Weights of a small GPT-style language model, trained from scratch on English Wikipedia.
Architecture: RMSNorm before each block, learned positions, tied embeddings.
Each number is 200 + 20 x the weight over its row's rms, rounded and kept within 0 to 999. Layers, rows and columns count from 0. The size before them is the row's rms in percent of the matrix's.

# up: layer 5 MLP up, 3072x768, rms 0.0227, rows 645-669, columns 384-447
# down: layer 5 MLP down (transposed), 3072x768, rms 0.0188, rows 645-668, columns 384-447
up645,097,193,215,182,181,188,220,196,198,205,210,222,166,181,207,187,211,187,178,175,182,205,226,212,215,212,197,171,217,184,215,210,260,193,186,213,187,204,227,208,185,202,206,228,188,220,197,211,159,162,166,197,154,196,202,213,163,213,228,222,189,211,224,173,217
down645,094,177,182,170,176,206,208,203,232,188,204,202,207,196,227,181,188,210,188,233,206,235,178,182,214,210,248,228,194,198,210,223,197,235,182,182,206,203,218,227,197,217,185,210,243,209,204,202,208,214,200,179,163,188,241,249,184,202,209,219,195,251,201,220,197
up646,108,220,205,176,192,175,217,180,196,163,195,167,217,205,203,197,233,228,188,156,172,208,207,198,178,234,166,232,198,178,204,190,184,199,189,218,207,186,186,197,192,207,222,199,202,195,210,202,204,198,165,199,189,168,245,192,217,200,210,243,225,147,195,163,197
down646,110,173,181,199,194,230,156,176,197,170,188,208,179,207,189,168,162,194,215,179,226,194,211,216,186,228,195,200,197,189,180,195,186,171,202,211,197,176,195,190,206,184,196,173,203,236,207,223,189,216,178,174,222,213,216,193,216,200,194,184,203,189,187,189,176
up647,101,189,206,212,202,179,187,224,178,189,207,174,202,179,206,197,186,169,188,215,177,211,188,177,219,169,210,156,189,238,227,174,187,163,202,217,192,219,175,191,191,213,234,212,217,202,204,224,199,186,191,188,202,220,206,205,188,181,205,233,228,181,201,172,228
down647,103,193,167,219,199,215,180,232,217,167,197,228,200,214,206,229,174,190,224,199,179,249,201,211,219,205,214,208,209,200,223,216,199,216,194,178,179,218,215,194,190,203,224,185,215,218,220,217,221,208,207,217,216,171,206,215,185,222,174,206,212,200,188,194,197
up648,099,200,188,167,214,215,245,208,205,167,220,177,182,205,201,201,210,184,205,191,161,188,197,194,204,174,174,161,183,198,199,198,191,226,183,186,197,182,207,178,210,185,223,218,218,173,173,211,207,205,171,181,228,196,188,198,185,197,180,212,232,234,174,197,218
down648,095,232,205,192,197,217,192,202,161,190,223,196,181,182,170,210,200,186,163,220,169,243,166,178,221,228,206,203,159,203,185,172,209,158,199,197,171,218,167,204,202,211,195,201,190,185,196,219,188,200,188,229,216,212,169,206,213,243,204,196,201,243,185,196,223
up649,109,244,216,154,210,185,180,202,199,213,216,198,196,214,214,198,181,180,194,199,209,222,163,184,200,171,203,238,240,231,227,202,193,182,229,241,194,183,215,199,254,187,191,199,214,190,179,221,217,211,214,194,227,217,172,206,178,180,248,193,212,162,195,195,171
down649,118,207,182,200,192,220,201,219,217,195,169,199,184,199,206,203,196,152,181,202,181,193,217,178,211,192,195,198,194,221,224,189,185,204,163,211,212,183,206,198,189,192,197,211,208,220,204,177,192,203,188,173,182,236,200,209,210,207,222,205,232,226,195,217,202
up650,099,205,219,199,211,184,198,167,198,219,228,191,189,216,189,197,214,205,190,155,213,199,211,197,217,168,235,214,230,207,193,201,172,185,184,162,221,163,186,229,178,225,171,194,197,200,177,193,208,213,220,235,209,226,203,207,211,215,168,180,216,185,188,215,157
down650,100,193,207,203,207,224,209,183,194,169,177,193,195,207,183,214,205,188,154,232,194,203,224,183,201,217,200,206,205,216,207,190,210,169,223,205,210,236,209,169,221,215,200,168,196,215,199,182,208,190,214,174,214,180,229,223,195,186,191,193,202,205,188,206,223
up651,102,204,202,213,179,187,195,189,178,194,219,212,212,239,212,192,209,203,217,222,211,230,227,165,205,178,171,166,195,180,216,211,224,216,204,194,213,211,195,194,207,172,248,181,185,172,188,214,237,201,234,212,207,209,191,199,156,218,212,189,202,167,197,195,201
down651,107,198,193,210,220,193,216,197,200,216,216,199,211,207,178,201,152,212,236,178,194,206,213,225,184,188,218,222,204,198,193,191,216,199,208,195,190,221,207,213,224,198,183,221,194,227,211,216,205,204,205,205,217,184,211,201,198,204,218,203,188,175,194,211,188
up652,100,218,203,208,197,205,221,234,195,181,193,201,185,232,174,191,174,205,217,221,194,202,175,161,205,185,225,183,206,200,243,191,229,195,217,214,202,177,181,166,207,224,246,192,180,190,195,227,191,214,182,225,223,237,158,247,175,186,167,173,187,201,176,240,189
down652,102,185,185,211,211,224,190,226,208,187,168,186,206,222,214,217,235,199,212,200,187,278,221,222,198,195,207,185,181,161,196,242,188,206,202,197,170,233,172,227,200,201,212,231,193,197,221,182,219,232,211,178,146,201,179,185,183,198,216,201,220,195,203,230,197
up653,098,201,177,197,187,200,183,231,208,222,199,188,199,189,194,210,201,205,215,213,201,201,218,195,216,196,210,238,220,176,215,199,199,157,196,192,190,184,198,220,198,205,182,217,200,231,218,204,189,160,210,212,173,193,211,178,176,191,185,202,212,243,209,165,199
down653,099,243,168,225,212,198,225,196,187,215,204,210,204,205,187,245,208,183,241,187,178,170,184,174,209,200,196,223,226,199,221,176,187,187,214,181,152,216,182,194,237,191,185,212,176,262,190,255,228,171,212,206,175,189,188,194,225,184,194,195,189,185,182,192,210
up654,099,206,200,207,184,216,190,207,189,204,199,177,220,233,208,185,225,211,209,185,203,189,232,217,227,207,163,204,185,206,216,189,199,214,237,227,212,212,180,216,199,186,230,251,235,189,208,210,181,186,210,187,183,244,180,195,189,201,197,207,188,216,195,212,182
down654,100,205,191,167,223,224,209,201,190,202,207,178,198,207,200,216,172,201,199,199,188,183,250,229,184,167,152,208,170,171,225,171,210,186,195,195,200,176,226,189,221,153,169,212,205,165,210,207,182,204,190,190,192,227,179,250,198,169,188,220,187,231,191,241,180
up655,094,184,179,173,183,201,202,196,168,201,218,196,218,184,208,192,202,206,223,211,179,188,203,170,218,194,201,250,207,223,189,205,216,187,223,210,217,186,221,197,180,226,193,203,239,239,213,194,186,198,217,249,215,204,204,219,151,192,203,205,190,191,204,174,206
down655,095,225,200,195,174,213,249,206,216,162,178,186,217,180,185,225,213,219,192,217,222,198,181,197,220,223,238,202,200,227,222,218,175,211,217,225,202,232,224,214,176,179,209,196,164,201,210,228,176,188,202,191,200,209,215,177,192,210,173,176,217,213,197,208,192
up656,109,201,213,215,168,198,165,202,165,179,199,185,177,208,204,231,184,233,220,214,187,174,198,182,171,180,187,237,225,183,235,193,202,199,218,202,211,224,193,219,234,177,162,231,197,210,211,182,216,198,217,246,201,203,227,177,241,197,175,176,234,228,223,205,220
down656,120,173,179,172,188,185,210,231,207,203,214,253,201,166,198,180,175,214,201,192,159,189,212,198,210,212,197,208,211,169,195,237,215,174,167,185,198,210,216,147,205,211,181,213,192,231,192,212,170,237,203,190,160,216,181,198,230,207,192,208,197,196,188,205,213
up657,096,226,221,181,231,218,206,198,222,247,219,228,220,182,201,204,218,178,205,210,207,213,242,206,207,215,192,160,187,222,199,218,196,206,239,231,203,201,204,192,189,184,187,177,202,193,172,218,208,174,178,193,166,224,198,192,197,198,176,197,201,201,186,198,166
down657,096,174,213,220,178,192,214,187,197,188,187,233,218,173,218,204,226,230,230,229,238,190,209,181,175,208,155,205,218,193,210,212,204,209,222,199,233,177,224,202,175,197,250,176,177,202,229,223,214,191,208,205,192,203,173,208,208,189,201,192,229,191,199,215,250
up658,107,203,227,206,238,180,210,209,197,206,194,199,188,193,181,187,212,184,180,194,179,198,200,196,186,199,144,196,204,208,182,191,254,220,210,197,223,214,163,211,191,190,218,197,193,222,224,186,180,210,230,189,200,188,228,218,205,204,165,195,229,172,205,207,185
down658,111,192,183,196,226,186,249,183,190,202,187,214,202,195,189,213,207,211,161,213,189,185,209,191,208,191,215,224,172,204,199,239,215,177,212,206,212,221,192,184,206,193,206,194,178,212,183,194,169,159,180,185,187,230,207,183,198,226,214,179,198,188,198,195,180
up659,111,219,163,176,207,169,180,220,180,225,215,232,222,209,197,181,195,177,187,200,194,216,231,192,154,212,214,199,211,191,206,211,218,147,215,211,178,183,189,251,220,180,172,234,207,217,198,213,208,207,216,199,233,219,189,230,197,212,212,196,201,202,226,197,188
down659,118,196,196,220,197,232,175,148,179,227,186,203,149,203,214,170,199,174,199,198,196,223,221,218,221,250,224,235,180,197,189,187,199,209,195,166,166,251,227,193,196,196,233,185,207,195,175,244,177,197,194,208,230,216,176,171,187,252,223,184,168,191,155,182,226
up660,100,187,248,180,191,209,229,218,180,200,188,203,221,184,224,170,246,209,206,213,204,223,222,228,213,159,171,171,218,190,185,196,196,209,190,219,209,172,200,197,201,203,209,218,182,245,236,215,210,192,161,206,223,199,171,223,197,204,187,164,207,199,175,174,191
down660,099,205,189,181,206,199,195,196,191,220,203,183,221,173,209,183,212,219,190,230,169,203,225,204,211,183,198,219,237,191,177,188,192,234,230,198,195,160,222,217,205,176,198,197,211,209,213,228,197,229,223,182,207,197,198,162,203,182,211,197,216,209,225,210,194
up661,099,195,239,182,211,230,184,189,194,191,224,172,228,215,218,195,178,154,189,156,173,176,186,215,197,176,171,193,196,214,156,226,183,174,206,195,226,170,211,233,171,228,215,221,180,217,177,199,206,200,211,235,216,215,191,212,212,203,186,181,207,220,219,208,197
down661,103,174,258,206,206,203,176,195,213,207,198,183,208,198,203,182,220,233,199,195,204,220,207,206,199,181,178,189,185,169,178,233,195,203,182,219,263,192,180,203,177,186,222,204,208,207,186,200,227,189,230,181,212,214,177,175,184,223,208,223,190,210,181,188,165
up662,097,194,138,160,217,174,184,175,222,217,207,197,208,190,212,231,189,211,205,194,178,236,224,201,212,156,167,228,181,199,203,203,184,202,196,203,182,188,234,209,204,186,202,205,211,183,192,235,180,230,207,192,206,190,177,194,187,205,213,182,208,199,200,204,184
down662,095,176,244,207,203,200,200,182,213,214,195,196,178,216,145,170,217,230,204,189,172,217,188,207,195,209,230,218,200,226,201,179,222,199,239,223,176,183,224,212,178,221,199,202,213,171,175,211,210,198,184,176,239,208,188,213,181,204,199,246,190,210,162,223,209
up663,109,212,198,187,222,198,204,215,186,208,234,224,174,189,191,217,170,203,193,232,172,216,214,175,189,219,207,208,235,206,206,203,181,199,197,194,200,200,197,250,207,151,180,235,204,204,155,185,205,194,183,202,234,185,191,241,187,182,199,209,201,182,183,250,201
down663,116,184,235,208,221,208,214,231,219,204,216,181,172,206,184,245,214,180,169,177,165,241,231,182,209,187,222,195,244,201,193,204,194,222,202,192,225,206,208,219,212,164,192,214,198,195,178,200,190,223,201,193,212,180,222,184,183,162,174,200,203,208,225,215,181
up664,103,169,162,183,212,198,190,202,201,167,224,211,204,187,204,221,210,184,207,164,185,208,213,211,194,202,228,206,191,203,217,210,243,199,208,210,183,199,178,221,209,209,187,208,183,199,212,202,218,193,195,200,185,191,185,223,192,198,239,216,225,168,170,240,219
down664,106,236,194,213,193,200,222,220,202,211,207,157,215,190,189,218,190,226,164,202,232,217,199,221,213,168,258,200,259,180,197,162,180,226,236,206,188,223,175,193,232,200,204,158,208,170,179,205,196,222,158,171,178,188,193,191,185,199,176,214,231,206,227,192,209
up665,091,206,179,193,226,219,176,196,167,186,195,181,220,171,201,194,206,224,183,207,215,216,194,172,171,196,235,190,197,175,188,212,181,265,196,197,211,215,184,217,238,186,199,208,196,185,191,189,223,162,212,210,176,194,207,206,202,207,183,182,208,176,208,180,183
down665,087,213,221,197,191,188,200,191,155,214,232,200,223,176,189,190,160,166,202,181,193,179,190,178,191,195,191,178,182,167,195,184,225,234,195,164,216,182,188,208,215,189,214,205,204,232,224,218,200,242,198,205,189,164,198,211,203,184,202,193,159,178,238,207,178
up666,093,239,206,183,221,231,178,239,191,216,211,193,204,206,228,192,211,199,189,180,177,201,189,176,193,183,184,224,144,200,262,183,171,234,195,219,234,175,219,191,198,190,188,226,213,217,193,215,183,194,221,198,200,216,213,195,208,237,183,199,207,193,207,197,177
down666,086,176,207,193,180,226,213,191,188,216,172,177,204,195,210,205,215,199,176,209,170,240,222,226,201,227,214,215,230,205,187,232,204,204,210,189,215,204,180,209,173,162,189,236,230,215,210,234,196,180,221,200,185,191,184,196,192,168,211,240,213,250,222,198,203
up667,099,201,165,175,221,205,190,140,193,215,225,210,218,187,187,216,204,205,206,215,191,168,199,225,198,211,199,237,198,218,197,209,221,174,214,208,195,232,213,226,204,209,267,201,207,202,206,166,239,215,189,222,208,194,219,221,192,183,208,202,193,155,245,175,198
down667,101,185,190,237,198,172,179,194,188,179,248,203,240,209,193,229,203,201,230,203,183,224,197,198,216,214,187,216,186,193,198,203,185,225,198,206,209,206,191,185,230,201,210,187,184,178,220,182,195,195,196,219,164,210,204,185,199,195,216,158,190,191,188,214,232
up668,104,177,200,202,185,215,172,144,209,189,230,181,237,214,174,234,212,217,202,244,200,208,211,191,202,183,236,158,175,224,227,209,190,170,201,203,184,191,193,211,197,162,201,223,193,195,176,219,224,187,214,188,197,211,176,201,166,224,186,192,192,219,166,181,215
down668,111,231,201,211,191,192,156,243,209,236,186,176,200,200,198,175,208,197,233,194,174,186,193,194,213,167,193,203,165,229,187,203,215,165,216,208,162,186,231,212,191,199,204,196,187,198,204,174,193,193,210,194,226,184,192,211,201,194,185,232,226,204,204,211,197
up669,109,192,201,201,186,212,160,200,181,174,212,217,195,180,213,172,193,145,200,185,216,195,195,197,171,237,199,194,194,232,193,216,216,193,209,202,229,188,203,188,164,209,187,217,187,182,221,158,195,190,204,173,211,208,204,222,170,164,185,182,245,191,213,215,181